From a checkpoint of a small transformer trained on Wikipedia: untied embeddings, 8973 steps.
Each number is 128 + 32 x the weight over the matrix's rms, rounded and kept within 0 to 255. Layers, rows and columns count from 0.

# layer 5 MLP down (transposed), 512x128, rms 0.0955, rows 457-509, columns 64-127
[[170 101 141 131 100  89 123 158 107 122 135  97 152  93 148  98 137 162 179 183 101 109 138 113  94 112 177 147 185 138  62 142 198 142  96  90 150  68 100 171 139 141 117 159 115 129 139 148 152 124 186 133  86 113 146  85  77 193 109 121 139 110 125 225]
 [139 138  91 103 144 107 161 105 133 101 143 137 189 121 104 173 103 136 111  95  81 169 185 106 130 122 120  99 140 115 163 154 109  99 146 123 153 112 161 103 143 179 145  77 117 137 124  64 167 128 104 203 166 143 203 158 124 177 158 102 119 142 117 146]
 [139  96 151 162 163  89 161 114 154  99 102 115 104 175 176 172 139 105 131 128  63 138 108 124 105  94 124 135 139 115 113 156 100  93 155 157 118 152 194  77 103 203 129 122 204 137 102 101 112  75 163 147 127 146 121 162 108 147 144 129 123 120 119 113]
 [165 178  86 124 139 123 147  73 160 159 102 169 164 134 165 138 115 123 115  90 115 101 157 178 158 151 105  73  88 122 159 130 135 139 137 164 148 124 123 105 126 171 146 120 154 118 165 127 148 113 153 177 102 166 172 134 153 101 165 158 145 151 117  77]
 [119 122  63  92 148 102 130 162 155 152 101 185 182 111 191 190  93 122  78  82 126 155 161 103 112 163 109 149 154 117 143  67 115 180 149 150  80 131 154 144 136 151  75 155  89 109 139  85 138 112 155 101 143 118 129 118 136 153 158 129  91 124  99 141]
 [150  61 125 114 164 101 152 160  68  93 124 113 124 130  86 104  96 140 151 119 192 128 116 133 146  95 103 136 105 159 156 168 142 125 102  62 144 145 159 127 161 133 140 143 146 132  81 162 145 125 127 139 113 152 145 106  91 176 196 137  90 114 107 173]
 [ 88 109 140 152 106 139 129  91 193 163 127  94 108 142 134 105 144 137  69 117  98 122 115 142 128 121 120 162 109 170  77  98 121 112 117 133 193  97 111 157 163 150 114  94 156 169  85 111 152  82 110  65 134  80 118 137 126  67  92 203 142 121 148  90]
 [130 136 104  96  95 144 134 163 142  94 124  40 135 165 110 185 123 129 137 158 125  88 190 114 105 153 138  84 122 132 129 150 137 105  97 117 138 158 178  93 111 114 106 140 141 153 165 148 106 103 111 147 120 136 142 155 130 126  95 121 148 125 145 113]
 [109  91 101 157 130  96 126 157 136 165 219 179 168 107 164 111 119 161 191  95 161 149 122  64 160 174 120 147 118 106 115 202  91 105 121  98 116 212 112 131 130 137 145 151 102 151 112 181 179  90 109 109 163 183 116 133 100 149 173  85 121 113 109 138]
 [138  77 135 160 136 117 120 121 193 138 107 133  64 147 134 143 105 118 140 159 123 142  92  93 125 116 208 135  97  91 156 109  93  90 137 121  89 137 128 103 116 172 110 125  94 146  84 119 100  59 166  56 109 108 144  99  88 126 144 151  60  79 119 104]
 [182 108 143  90 165 117 112 128 109 114 111  95 120 132  85  98 176 160  98 112  66 113 113  60 173 165 115  71 152 108 173 125 112 168 116 208 151  58 161 139 113 152 147 128  97 183 127 131  83  71  87 132 176  81  83 142 145 154 109 111 132 138 133 138]
 [140 134  85  34  97 122 123 137  90 139 158  87  98 131  87 165 183 149  83  86 124 129  88 157 143 117 140 142 133 104  70 111 150 110 204 141 144  82 156  99 106 104 151  94 144 149 100 123 107  91  69 135  52 126 150 139 124 147  81 123  77 114 155 127]
 [144 117 146 118 175 145 148 124 143 131 106 100  65 129 108  96 140 125 193 139  89 122  72  59 155 132 146 150 142 117  70 201 129  63 170  97 141 132 117  86  93 117 196 125 101  97 108  92 132  91 132 153 130 155 132 161 144 181 167 158 183 148 148  98]
 [173 119  84 133  98 149 179 117 127 141 127 114  76 153 170 153 148  85  97 104 129 137 101 177  47  88  89  98 173  74  94 158 213 159 183  71  89 118 106  95 122 100 126 108 151 151 120 161 169  68 157 141 135 126 171 169 175 108  66  87  84 125  71 123]
 [117  96 182  78 191 169 133  97  64 135 124 116 123 118  67 111 135 162 128 121 135  81 118  86 190 172 160 169  67 158 111 127 130 114 155 110 101 143 119  96 184 117 148 170 147 126 135 139 146 105 166 102  81 102 115 124 138 110  73 163  99 149 107 160]
 [151  84 157 127 139 170 135 148 100 153 152 106 136 127 135 152 120 132 101  93 111  96 133 130 164 153 170 122 166  98  78 141 131 117 157 194 111 167  95 171 160 172 151  95  88 117 156 155 140 143 140 139 137 108 108 130 140  87 129 145 158 148 109 107]
 [143  74 148 156  77 179  92 121  97 120 110 138 177 148 174 155  76 151 160  83 115 148 100 143  96  96 129 166  95 172  65  83 128 149 119 124 118 156 124 154 103  99 135 143 127 157 116 195 125 116 158  90 142 106 175 136  79 147 123 164 141 153 147 115]
 [145 132 164 122  89 102 124 133 160 155 125 103 130 130 161 150 103 118 158 116 123 190 136 134  73 150  81 136 219 126 162  71 125 154 141 166 108 161 151 139 151 125 108 179 142  57 128 199 135 140 147 164 105 194 174 172 118 139 103  85  81 158 121 158]
 [117 130 135 119 136 152 141  82 168 127 131 148 132 156 147 144 138 111 113  69  80 127 117 132 172  98 129  87 151  81 151  87 153 105 140 185 136 185 145 147  92 155  62  69 153 155  80 113 155 175 157 179 148 114 108 125 148 138 189 110 135  73 185 132]
 [145 132 140 158 101  85 142 114 182 145 111  91 140 129 137 166 153 106 117 150 119  99 150 143 161 148  76 168 211 114 146 105 101 137 116 122 169 128 112 117 121 169 125 129 137 135 157 195  95  92 131 135 140 193 145  99 154 113 128  76 128 103 157 136]
 [124 155 109 156 121 107 119 101 124 127 134 134 133 126 154  62 133 127 127 111  87 133  67  96 160 133 130 160 117 115 143 181 163 141 125 111 108 154 106 111 149 148 162 144 160  80 134 130 130 133 126 114 136  55 115 143  98 125 155 163 151 110 154 105]
 [101 132 109 122 133 145 115 141 109  87 133  66 116  83 121 148 122 100 137 111 105 149 153  84 136 159 126 194  33 147 104 127 211  76 207 100  57 129  83  98 157 117 123 120 113 147 167 163 102  94 106 140 108 155 177 169  80 202 169 134 151 159 169 103]
 [107 109 109 156 171 111 148 178 175 132 112 196 158 109 106 148  37 157  60  96  69 121 152 126 113 136 144 113 142 154 129 165  48 128 143 103 121  85  94 129  98 135 117 185 159 117 111  63  98  78 140 129 161 144 132 173 128 157  61 129  94 122 112 126]
 [113 125 154 195  94 165 138 175  83  68 149 128 138 124  96 155 110 108 140 124  93 138  85 131 104 196 168 129 102 173 136  85 167 114 195 131 162  92 103  66 102  49  78 128 111 158 127 140  97 139 112 187 149 152 135 152  90 157 145 119 136 129 170 154]
 [118 154 158 136 194 106 118 101 136 109 147 172 133 150 123  95 117  73  71 113 101 238 157 125  90 160 159 160 115 141 179 135 109 133 195 180 196 126 122 103  55 121 210  73 105 105  84 103 102  73 114 137  76 174 169 116 110  76 103 109 136 157  78 127]
 [151 115 209 135 138  89 165  89 120 127 130 134 123 117  88 100  94  67  53 110 143 157 181 131 183 107 199 162 135 172 186 125 136 129  96 115 123 126 183 136 115 161  99 181 108 212  76  98  98 140  88 116 165 154 124 154  86 117 180  79 148  96 167 152]
 [143 140  79 147 146  67 224 142 101 195 107 170  97 115 155 134 149 122 166  15 158 133  84 113 167 177 159 144 127 112 110 183  71 171 173 111 145 118 188  84 132 171 134  31 123 109  72 146 163 137 134  84 100 154  88 148 115 135 144 143 120  99 112 171]
 [196 147  96 111 136 144 122 104 136 135 153 146 187 157 105 157 130 133 113 123 134  97  99 142 107 138  49 154 174 186 128 143 116 136 190  33 178 140 116 122 145 162 112  88 143 125 113 123 188 139 145 180 140 105  98 130 196 141 124 130 126 139 110 175]
 [ 97 184  27 156 136 144 128 140  99 180 140 168 125 125 112 162 139 145 176 142 129 162 117  88  81 125 135  94  89 151 113 167 109  95 124 123 138  59 125 147 133 193 182 125  34 204 124 200  97 160 119 115 124 142 135 193 180 119 144 152 212 140  94 123]
 [130 154 113 145 106 163 102 103 127 166 161 200 168 128 165 122  99 123 198 148 163 124 187 115 103 151 195 124 123 168 108 149 143  91 166  93 111 108  59 145 108 112 165 168  87  90  75  88 156 157  34 155  85  97 148 152  97 171 162  83 177 156 183 134]
 [ 97  94 129  77 130 187 127 159 131 133 172 144 137 116 174 152 102  98  69  59  97  90 144 178 120  67 169 177 115 147 149 151 132 151 139 187 118 177  93 110 138 113 159 115 134 117 113 104 164 168 135 104 118 156 110 148 107 113 152 213 120 143 117 133]
 [165  93 144 140 107 162 125 132 173 140 141 100 135  78 104 163 123 133  60 172 115 103 120 100 119 162 134 108 143  98 120 172 154  79 137 132 120 106 135 135 159 155  96 126 150 120 111 164 164 115 136 190 142 118  76 139 116 136 129 140 155 134 166 165]
 [132 140 141 110 168 170 138 134  97 104 120 173 179 173 103 188 116 109  98  90 151 140  89 115 109 116  82 106 146 108  98 165 155 154 135 157 144 134 103 116  85 104 118 106  69 119 125 119 194 116 137 129 192 147 125 125 114 157 134 162 145 115 115 111]
 [172 145  67 172 125 138  83 114 118 120 136 114 125 154 137 151 199 154 168 167 172 109 155  83 146 164  33 176 136 143 107 105  92 106 161 108 114 120 100 161 138 133 213 126 100 141 114 149 126 138  69 177  91  86 134 162 135 142 107 140 125 128 135  93]
 [ 64 162 143 129  83 114 146  82 173 132 108 151 106  99 166 103 112  98 134  97  54 136 108 108 156 144  92 186 108 163 135 182 145 131 184  90 165 121 110 121 112 124 102  83  99  84 122 221 170 109 135 113 141 124 155  90 115 108 157 100  94 151  99 153]
 [ 97 104  96  63 175 150 134 102 162 140  99  89 117 123 161 145  99  99 143 139 178 172 122 167 127 142  90 132 151 102 144 127 101 138 115 135 139 140 157 163 106  88  73  99 107 153 124  84 101 169  68 172 188 183 138 119 181 138 202 103 183  91  96 137]
 [ 69  69 157  91 185 158 133 160 167 113 149 156 174 157 119 150 143 176 139 160 131 127 190 139 155 173 135  70 181 123 110 149 100 157 146 146 143 129 157 121 119 110 136 103 120 140 107 108 129 162 140 160 120 102  98 125 141 168 169 200 164 129 109 150]
 [157 140 179 112 148 157  99  41 149 168 114 100 108 157 252 118  83  93  99 120 125 150 150 120 153 115 125 132 131 131 175 109 130 134 104 140 159 119 183 130  97 142 115 127  62 113 176  74 165 146 128 105 138 117 122 130 196  73  84 110 101  96 104 143]
 [105  77 125  99 146 127  73 127 141 184 121 124 141 135  88 151  90 170 106 111 154 102 115  72  93 142 168 125  96 123 147 116  90 127 131 137 134 134  95 149 144 185 134 175  93 174 152 118 123 108  89  85 110 162 105 126 155 138 136 143  98 183 102 102]
 [150  86 148  84  91 133 101 134 131  74 135 131 182 126 146 100 160  81 142 130  90 126 105 145 134 155 123 103 147  83 184 111 142 154 104 151 171 121 138 104 118 157 116  63 151 145 154 188  83 183 173 151 158 115 162 159 173 133 219  73 130 167 203 158]
 [ 64 141 152 130  72 160 142 114 133 149 158 138  89  95 133  81 141 144 120 116 133 109  91 133 117 183 124 113 219 160 124 112 106 130 134 127 130 141 153 107  96 160 115 113  69 168 114 187 121 140  84 150 103 134 126 184 120 134 108  76 101 109 125 130]
 [109 197 144 184 132  72  94 149 137  99 146 128 143 162 114 139 146 160 124  62 133  99 136 102 163 155  88 104 158 128 157 156 103 109 128 158 115 114 137 127 138 122 131 136 113  79 157 109  79 131 152 134 121 133  90 184 132 148 109 175 156 119 153 107]
 [ 81  95  97 162  99 134 134 164  86 132 141 121 139 138 115  22  91 100 161 163 133  76  98 120 159 144 105 185 113 164 125  97 141 165 107 129 158 105 123 146 119  59 131 203 152 126 110 157 102 148 147 163 148  48  94 140  96 169  99 102 109 121 157 124]
 [126 165 167  80 152 151 139 123 123 138 106 152 119 133  89 122 126 119 134 143  78 147 155 135 150 169 185 145 146 140 119 142 129 161 154 135 165 122 149 138 116 137 111 151 172 156 121 120 145 104  84 142 120  60  63 133 120  98  97 105 129 116 197 142]
 [116 138 181 122 154  97 119  84 163  89  99  80 135 133 196  85 157  87 145 106 130 121 106 107 159 101 102  85  80 140 140  89 120 101 136 215 137 154 151  87 124 148  92 145  54 140 142  51 103 149 115 176 136 152 197  96 156 130 155  50 158 131 131 135]
 [161 174 166 118  94 105  74 138  99 121 107 143 123 159  73 126 150 149 116 135 137 117 102 133 163 111 141 103 121  76 149 195 159 128 157 153  98 148 102 104 116 197 109 181 171 137 108 200 150 124 161 127 146 152 116 174 203 120 111 176  75 134 149 115]
 [115  83 108 130 142 143 152  90 115  99 122 112 146 166 134 178 132 157 147 131 138 160 138 145 156 103 135 152 192 107 116  97 120  85 120 129 127 128 123  64  96 127  70 141 120 110 128 132 119 122 132  90 113 101 150 129 137 124 200 158 151 135 132 117]
 [115 144  86  80 165 119 111 107 153  69 109 156 118 155 134 169 148 149 137 117 126 128 175 174 138 135 140 111  96 150 160 145  93 170 127  95 129 124 184 112 141 148 120 124 116 138 120 139 135 114 112  83 186  99 100 161 118 152 119 134 160  96 120  95]
 [122 167 182 173  91 124 104 117 148  97 146 121 126 111  99 146 124  80 127 131 171 134 151 130 145 132 105  93 117 163 135 123 109 180 149 143 150 132 113 169 114 117 111 113 139 144 152 155 117 118  81 167 139 128 125 154 156 159 202 115 179 131 140 106]
 [163  98 144 112 168 181 149 165 150 164 177 112  97  85 116 152 167 139 118 134 165 148 108 121 138  96 132 131 173 129 160 147 199 142 117 100 131 162  87 154 137 107  57 128 135 129 132 116 124 107  99  99 149 131 131 165 114 127 149 103 157 116 169 170]
 [142  71 177 164 165  69 109 103 131  45 195 155 135 110  81  80 144 183 112 106 136  81 147 112 136 154 138  99  63 110 128 144 122 134  90 111 131 108 197 152 158 184 139 145 137 193 151 153 140 138 142 110  99  94  55 127 155 143 178 121 107 174  96  90]
 [120 142 178 158  97 111  91 186 109  96  94 125 127 144  92 155 199 121 116 179 190 166 138  72 146 138 109  81 124 108  98 135 126 125 119 126 136 194 109 181  85  93 124 105  63 159  70 208 112 100 111 106 102  95 121 121  97  96 165 136 107 113  92 162]
 [176  40 130 147 163 114 121 175 120 141 137 103 141 157 138 119 123 172 135 152 117 147 137 122 131 113 142 170 139  97 110 142 108 130 126  52  97 101 116 152 153 133 106 190 154 133 108 124 146 178 181 112 115  70 119 142  93 181 154 168 171 135 121 171]]
# layer 5 MLP up, 512x128, rms 0.106, rows 458-509, columns 64-127
[[195  72 124 128 137 115 141 139 120 116 126  89 156 131 134 100 151 115 165 141 150 101 141  93 165 137 143 152 111  67 120 149 114 120  92 164 191 101 101 131 126 157 117 117 169 109  96 144 111 118 168 176 137 126 134 179 131 183 140 142 128 119  84 128]
 [153 164 106  93  97 170 134 148 158 140 141 123 108 128 101 133 188 135 158 100 146 131 153 144  90 158 151 175 155 156 104 122 138 143  52 195 137 123 142 151 149  84 131  99 175 120 138 114  64 170 105 156 146  90 126 137 100  49 107 121 111 132 136 153]
 [113 104 100  92 145 115 133 183 159 200 127 169 146  75 174  43 123 120 139 132 137  56 113  96 104 119 132  57 124 111 124 124 134 127 125 130 105 107 110 146 142  94 151 154 191 157 122  67 150 155 154  86 101 161 178 112 106 121  73  97 158  50 143 138]
 [195 164 112 143 104 105 184 183  87 170 150 138 167 141  90 135 100 132 155 149 122 108 127 161  95 163 145 141 125 149 141 109 129 111 132 159  99 182 163 121 151 130 136 111 147 143 174  94  97 154 110 145  82 137 113  92 134  86 118 144  99 131 126 119]
 [ 57 129  99 119 126 122 202 133 113 106 119  89  76 126 120 133 179 173 131 132 138 150 118 117 115 154 125  72 125 114 100  81 171 170 107 146 210 172 106 121 152 140 103 177 158  78 141 140  86 137  85 119  87 172 117 125 136 119  91 138 159 100 113 110]
 [115  93 114 124 128  81 158 101 160 152 105 158 115 161 166  99 156 135 132 115 166 118  90  71  93 156 136 105 102 110  94 143 152 115 113 126 127 111 120  99 111 130 155 113 158  98 137 123  80 167  85 130  96 134 179 115 194 141  73 154 161  58 118 118]
 [119 111  99 113 150  92 147 118 106 144 141 128 151 121 137  78 101 112 115 121 173 101 132  95 133 143 199 124  88 116 147 125 113 185 119 150 143 162 144  76 130 156 149 148 185 180 132 121 139 149 138 171 116 118 145 122 127 113  91 146  96 156 135 114]
 [123 120 123  95 116 111 137 187 102 168 164 120  96  87  69  60 154 130 134 140 159 164 125 120 134 131 174 137  95 104  31 108  83  85  65 159  88 137  40 133 133 111 150 117 143 129  97 143 120 106 163 116 121 152 227 125  91 114  90 115 121 108 155  98]
 [134 104  90 118  67 114 155 147 167 143 138 122 106 123 152 158 129 148 107 129 143 102 129 171 128  94 135 122 110 126 155 120  70 123 120  71 162 146 134 126  97 108 123 160 116 142 146 116 122 151 118 119  81 106 171  75 132  98  80 110  87  85 124 168]
 [151  89 108 150 143  69 198 116  94 145 138 169 177 119 150  72 146 164 126 130 110 122  85 155 128  78 179 121 114 118 169 154 155 127  49 166 111 150 105 115 115 155 141 148  97 163 140 118 160 109 156 140 127 180 142  59 131  81 101  94 168  73 101  90]
 [106  98  99 115 128 121 152 123 174 129 133 156 167 166 212 149 129 123 155 119  94 101  87  93 133 121 171  55  92 113  95 143 107 130 131  97 171  98 103  88 148 163  46 137 174 117 136  89 129  85  96 162  50 144 107 130 145 147 149 110 105 123 141 126]
 [ 87 115 126 188 133  86 184 186 129 166 108 121 104 155 108  87  93 191 127 118 175 133 147 113 147  96 169 110  22 116  92 116  78 121 109 141  51 105  98 122 106 168 179  29  98  81 115 126  58  98 154 126 144 150 158 131 128  95 145 172 121 118 144 117]
 [ 81  79  64 130 127 136 124 184  90 172 125 136 116 102 126  74 115  94 153 186  87  95  71  79 211  92 128 128  77  98 113 125  95 152 106  94 154 123  81 119 148 161 121 188 137 125 134  43 150 224 114 110 116 137 135 126 111  98 173  54 165  87 102  87]
 [134 170 110 110 119 139 168 124 114 166 107 113  43 140 159  80  98 161 104 165  99 151 155 155  72  79 156 132 137 153 121  94  99 120  94 117 179 106 148  97 165  92 141 164 122 144 133 112 120  94 158 134 111 192 144  70 156  92 137  89 126 102 105  72]
 [ 80 139 114 107  68  71  99 122 114 167 134  99  85  95 167 133  98 110  96 146 137 109 100 132  82 170 116 118 143 101  74 126 121  87 125 116 151 106 103 122 171 174 147 111 138 149 151 141 141 119 103 158 125 120  86 185 121 134 113 128 104  96 145 136]
 [133 153  79 149 131 121 133 132 167 132 139 139 160 199 131 124  94 140 136 156 111 138  90 120  84 105 112 119 141  86 131  88  84  90 117  90 150 132 119 149 132 152 112 133 116 206 119  97 138 176  75 188  71 109 187 108 178 114 132 115 111  94  70 137]
 [117 155 156  95  44  61 153 123 179 208 181 154 130 121 125  64 126 103 128 127 162 131 106  87 148 125 105  82 115 130 109  74  93  77 117 124 144 172 160 135 204 140 101 108 135 164  84 130 145 150 142 171 131 154 151  39 123 126 137  42  46 122  62 182]
 [ 72 157 109 123 172 114 151 177 150 142 151 216 114 190 120 160 142 197 132  97  70 112 167  96 100  86  72  57 154 140  76  95 123 100  91 186 120 174 159 182  89 107 142 145 128 122 112 115 142 129  38 129 110 141 109 138 216 115 125  81 130  70 175 132]
 [103 187  84 152 103 135 193  96 152 157 121 142 148  91 136  67  96 104 139 105 152 131 110 113 135 109 107  77  95  61 162  78  46 149 120 119 149 147 166 166 124 176  48 102 132 103  98 144 136 138 189 192  73 148 144 140 176 141 148  87  63  74  84 161]
 [104 118 117  90  87 123 157 154 181  59 175 129 120 184 166 132 151 144 130 140 129 111  75 112 154 108 170 119 149  64 152 114 155 129  96 154 134 131 166 140 143 113 126 105 143 136 105 136 154 151 120 148  77 150  92 111 119 148 113  85 154 145  75 105]
 [120  76 151 130  99 119 116 167 109 103 122 165 123 134 152  94 151  98 141 144  56 103 102  91 181 143  85  47 122  84  52 114 144 104  92 132 157  58 133 102 110 112 124 108 206 126 147 153  82 144 124 178 134 164  62 124 120 158  95  73  86 173 148 154]
 [ 95 141  96 144 114 180 136 171 116 204 120  81 115 133 179 124  82 108 134 186  67 139 110 159 124 146 181 114 140  81 127  80 141  57 113  83 163 126 130 129 168 157 110 149 102 149 149  88 116 138  95 109  91 149 181  73 171 129  74 159 131 118  92 145]
 [122  77 137 148 134 121 120 151 161 137 132 172  95 145  67 133 157 191 129 133 136 151 155  76  94 100 128  69  92 160 109 105  15  70 123 134 114 101 138 100 131 104 129 120 129 201 151 122 108 148 144 112 136 152 146 131 152 158 150 142 132 144 100 112]
 [166 103  82 155 126  63 153  76  98 125 119 178 141 127 171 122 122 174 122 127 122 162 155 149 107 138 128 116  95 139 165  97 115 117  94 142 100  76 206 153  97 151 159  95 183 104 105 155  82 182 170 139 100 133 177 148 115  40 102 112  85 124 142 111]
 [136 151 116  83 179  92 230 171 168 218 111 146 124 160 150  94 139 162 157 128 173 115 154  84 150 100 127 134  85  89  95  66 123 148 113 188 100 133 190 135 130 140 129 110 122 131  87 144  95 163 122 145 115 138 159 125 104 164  71 111 128 120 145 167]
 [106 123 145  77 119 108 188 169 112  94 142 126  56  95 166 145 108  92  96 239 146 168  71 130 100 145 189  81 137  51  50  55 144 137  86 199 109  64 156 184 110  88 116  54 208 163 184 116 141 134 105 145 141 141 186 136 145  70 168 134  82 148 133 117]
 [188 135  88  99  97 116 129 131  78 149 134 157 124  91 147 149 133 129 158  56 221 159 129  79 129 133  83 158 146 137  71  86 150 116  77  82 140 102 205 177 213 162 113  89 144 207 158  42 106 110  74 160 120 162 154 126 119 132 171 100 171 115 143 148]
 [ 86 105 110 126 102  98 170 159  98 113 167 182  69 101  85  93 112 225 137 103 121  98  96 171 117 119 105  80 107 115 130 123 193  59  95 124 102 190  76 125 179 102 146 150 131 113 191  76 120  92 118 169  66 132 215 122 125  97  66 116 122  65  73 137]
 [ 98 153 129 138  94 122 164 178  91 145 154 176 128  86 179 104 140 134 162 114 141  92 134 137 159 112 127 169 135 132 142  73 128 121  86  91 150 151 181 104 143 107 166  69 106 118 110 130 130 141 104 121 145 149 175  74 144 131 125  86  60 128  95  82]
 [111 117  82 114 124  91 138 132 150  94 176 104 120 181 157 105 159 149 110 115 114 153 194 156 139  96 167 125 109 118 126 140 111 177  90 125 138 200 102 115 158 127 123 115 141 201 121 105 129 140  64 130 143 173 155 174 171 149  83 175 151 172  96 114]
 [115 134 130 125 130 148 157 169 139 122 110 142 113 147 133 119 185 174 153 149  93 147 172 154  77 119 149 164 150 137 104 105  95 103 133 125  89 124 144 113 105 129 133  71 125 127 127 117 138 135  66 134  88 144 148  78 139 166 114 118 158  84 161  89]
 [146 116 105  98  75 106 114 151  95  99 172 147 121 124 128 145 117 140 112 107 158 129 150 113 184  88 114 123  96 131 117  89 101  93  81  90 120 174 136 143 132 113 158 100  84 169 142 130 150  91 126 132 100 167 169  64 112 137 124 150 174 162 156 102]
 [ 83 147  53 127 113 114 175 177 159 138  87 197 127  83 137 122 153 141 128 121 188 186 123 151  84  92 112 149 138 141 121 111 154 100  87 145 129 107 159 138 142 141 117 128 132 133  74  53 132 150 138 133 121 171 125  73 190  78 129 142 187 134 155 163]
 [ 78 110 121 100 154 159 200 148 124 132 125 166 148 122 184 146 109 172 116  85 204 132 124 112 134 119 180 139 131  67  97 100 156 160 118  86 148  94 141 153  94 161 140  85 162 112  95 143 155 153  57 103 119 139 143 118 149 140 133 107 137  87  89 149]
 [122 116 136 110 121  45 161 115 144 102 214 101 128 162 104  97 120 149 197  79 116 145 158 107  87 149 157  56 100 130 183 161 151 100  84 121 132  92 185 168 168 117  95 132 153 134 175 106 135 158 104 170 109 124 165 117 109 140 144  98 134 123 102 170]
 [117 173 106 102  94 118 141 154 155 161 119 102  80 104 105 102  97 121 156 138 129 121 123 125 127 146 151 131  92 147  90 120 110  97  19 103 174 110 135 149 119 148 118 141 120 158 156 110 112  52 145 150 135 108 199  92 108 155 127 141 143 166 158 200]
 [207 119 118 115 116  69 123  93  78 146 154 118 158 110  97 144 180 106 172 112 119  76 108  80  71  54 175 137 103  71 146  92  89 110 114 127 113  91 124 149 165 121 126  92 122 199 204 109 144 147 120 128 107 115 148  89 130 114 169 115 126  65 148  85]
 [103 162 148 157 106 128 128 181 117 121 116 177  93 158 164 116 132 137 153 146 157 151 145 118  75 148 126 111 126  73 158 100 170 134  48 133 173 199  90 146 115  64  82  70 146  70 160 131 150 173 166 152 102 154 104 138 117 109 134 144 164 124 128 101]
 [157 132 124 170 158  71 219 114 172 120 123 138 172  90 127  51 128  93 121 186 117 161 135  90 115  92 104 109 134  53 180 111  48 130 131  97 161 154 117 192 154 141  72 123 160 202 134 120 143  73 121 143 123 157 164 111 184 142 124  74  97  96  98 177]
 [116 124 133 131 114 166 133  98  93 127 168 137 163 104 107  64  77 118 104  92 141  99 206 140 156 103 187 169 157 116 147 107 104 121 114 111 132 141 135 141 182 180 142  90 156 112 125 124  83 176  88 121 116 137 187 155 167  99 158 133 141 139  92 114]
 [166 158  69 135  54 135 149 152  96 118 109 125 105 162 148 154 130  94 131 137 143 125  79 116 168  84 131 139 142  98 108  46 122  96 102 139 129  87 150  95 135  94 163  96 145 158 188  66 158 124 114  95  97 168 141  67 143 149  99 147 140  77 124  85]
 [123 158  73 155  99 164 164 157 115 150 147 104  71  58  81 137  73 151  99 161 157 148 117 131  75 105 129  92 153 132  97 114 107  96  92  92 138  87 104 133 129 163 138 112 157 155 159  94 111 157 112 178  90 153 197  67 181 138 144 104 140 135 154 134]
 [102  69 151  85 132 111 123 119 111 127 201 170  89 163  87  85 134 124 134 153 120 140 132 139 181 126 140 135 111 120 141  98 105 125  73 104 110 161 118 126 132 112 101 140 176 132 110 131 105  92  97 224  99 118 152 140 131 104 152 107 125 120  96 165]
 [170 124 103  38  69 138 123 145 101 216 143 139 133 120 139  80 117 127 130 173 184  78 168  54 138  64 133 134 119 117 153 110 115 131 135 115  82 158  95 200 125 125  90 106 146 136 139  65  71 174 140 170 153 130 127 137 169 160 154 107 102  86 113 203]
 [128  48 136  83  84 154 129 110  96 134 173 164 168  84  78  98 154 149 159 116 125  86 142 147 132  98 178  62 142 101 110 103 120  85 104 140 139  93 140 144 201 128 139 157 163  89 120 112  40 140 125 113  79 139 111  98 129 142 141 134  84 122 141  90]
 [118 106 173 111  89 119 156 140 131 120 130 129  54 113 126 105 142 183 142  86  76 164 172 128  91 107  98  96 128 109 117 148 139 155 100  96 136 150 190 148 122 105 139 112 175 120  81 117  97 119 110 163 111 151 128 117 146 160 159 159 137 103 156 139]
 [180 166  90 134  98 137 123 142 140 122 145 115  85 147  59  84 108 151 140 148 153 164 155 138 120  97 115 134 133  75  74  94 130 124  89  91 138 164 131 170 142 124 167 103 147 172 110 114 135  99 105 146 136 131 166 112 128 168  77 173 166  76 146 154]
 [ 72  95 124  93 125 118 125 129  98 175 125 179 103 119 130 127 113 144 133  73  57 106  71  56 164 132 116 115 144  88 118  73 102 162 121 140 148 191 120 142 101  61 128  85 115 149 134 120  91 155  89 152 113 163 162 121 121 116 154 121 167  79  66 158]
 [ 68  92 159 111 125  89 138 118  68 101 134 119 132 120 175 130  54 131 201 113 103  97 193 130 140 131 119 108 132 132  72 114  63 103 145 114 155 116  89 157 157  96 123 164 132 136 140 158 129 156 119  97 122 158 151 169 109  94 155 109 149 116 134 169]
 [166 133 137 146 136  90 113 159  86 146 151 117 118 113 115  41 150 205 164 112 195  96 135 184 142 116 142 137  76 125 149  83  55  87  78  95 116 133 128 101 173 107 105 104 149 171 155  91 100 122 120 102  96 124 138 152 101 175  92 145 116 150 119 145]
 [119 109  83 128 130  88 129 133  81 160 105 129 124 156  88 169 139 168 116 129 181 116 136  53 150  78 182  86 136  87 163 105 142 109  87 143 105 197 126 139 125  95  79 124 120 147  91 129  90 130 160 144 127 172 174 158  96  83 134  95 179  72 141 127]
 [111  86 126 154 126  46 142 195  75 126 132 148 117 111 149 121 137 171 152  85 199 101 106 147 166 114 133 106 120 144 116 140 144 131 116 106 147  85 123 149  91 138 126 128 160  93 113 153  96 150 141 126  90 169 143  92 145  74  89  72  89 176  75 150]]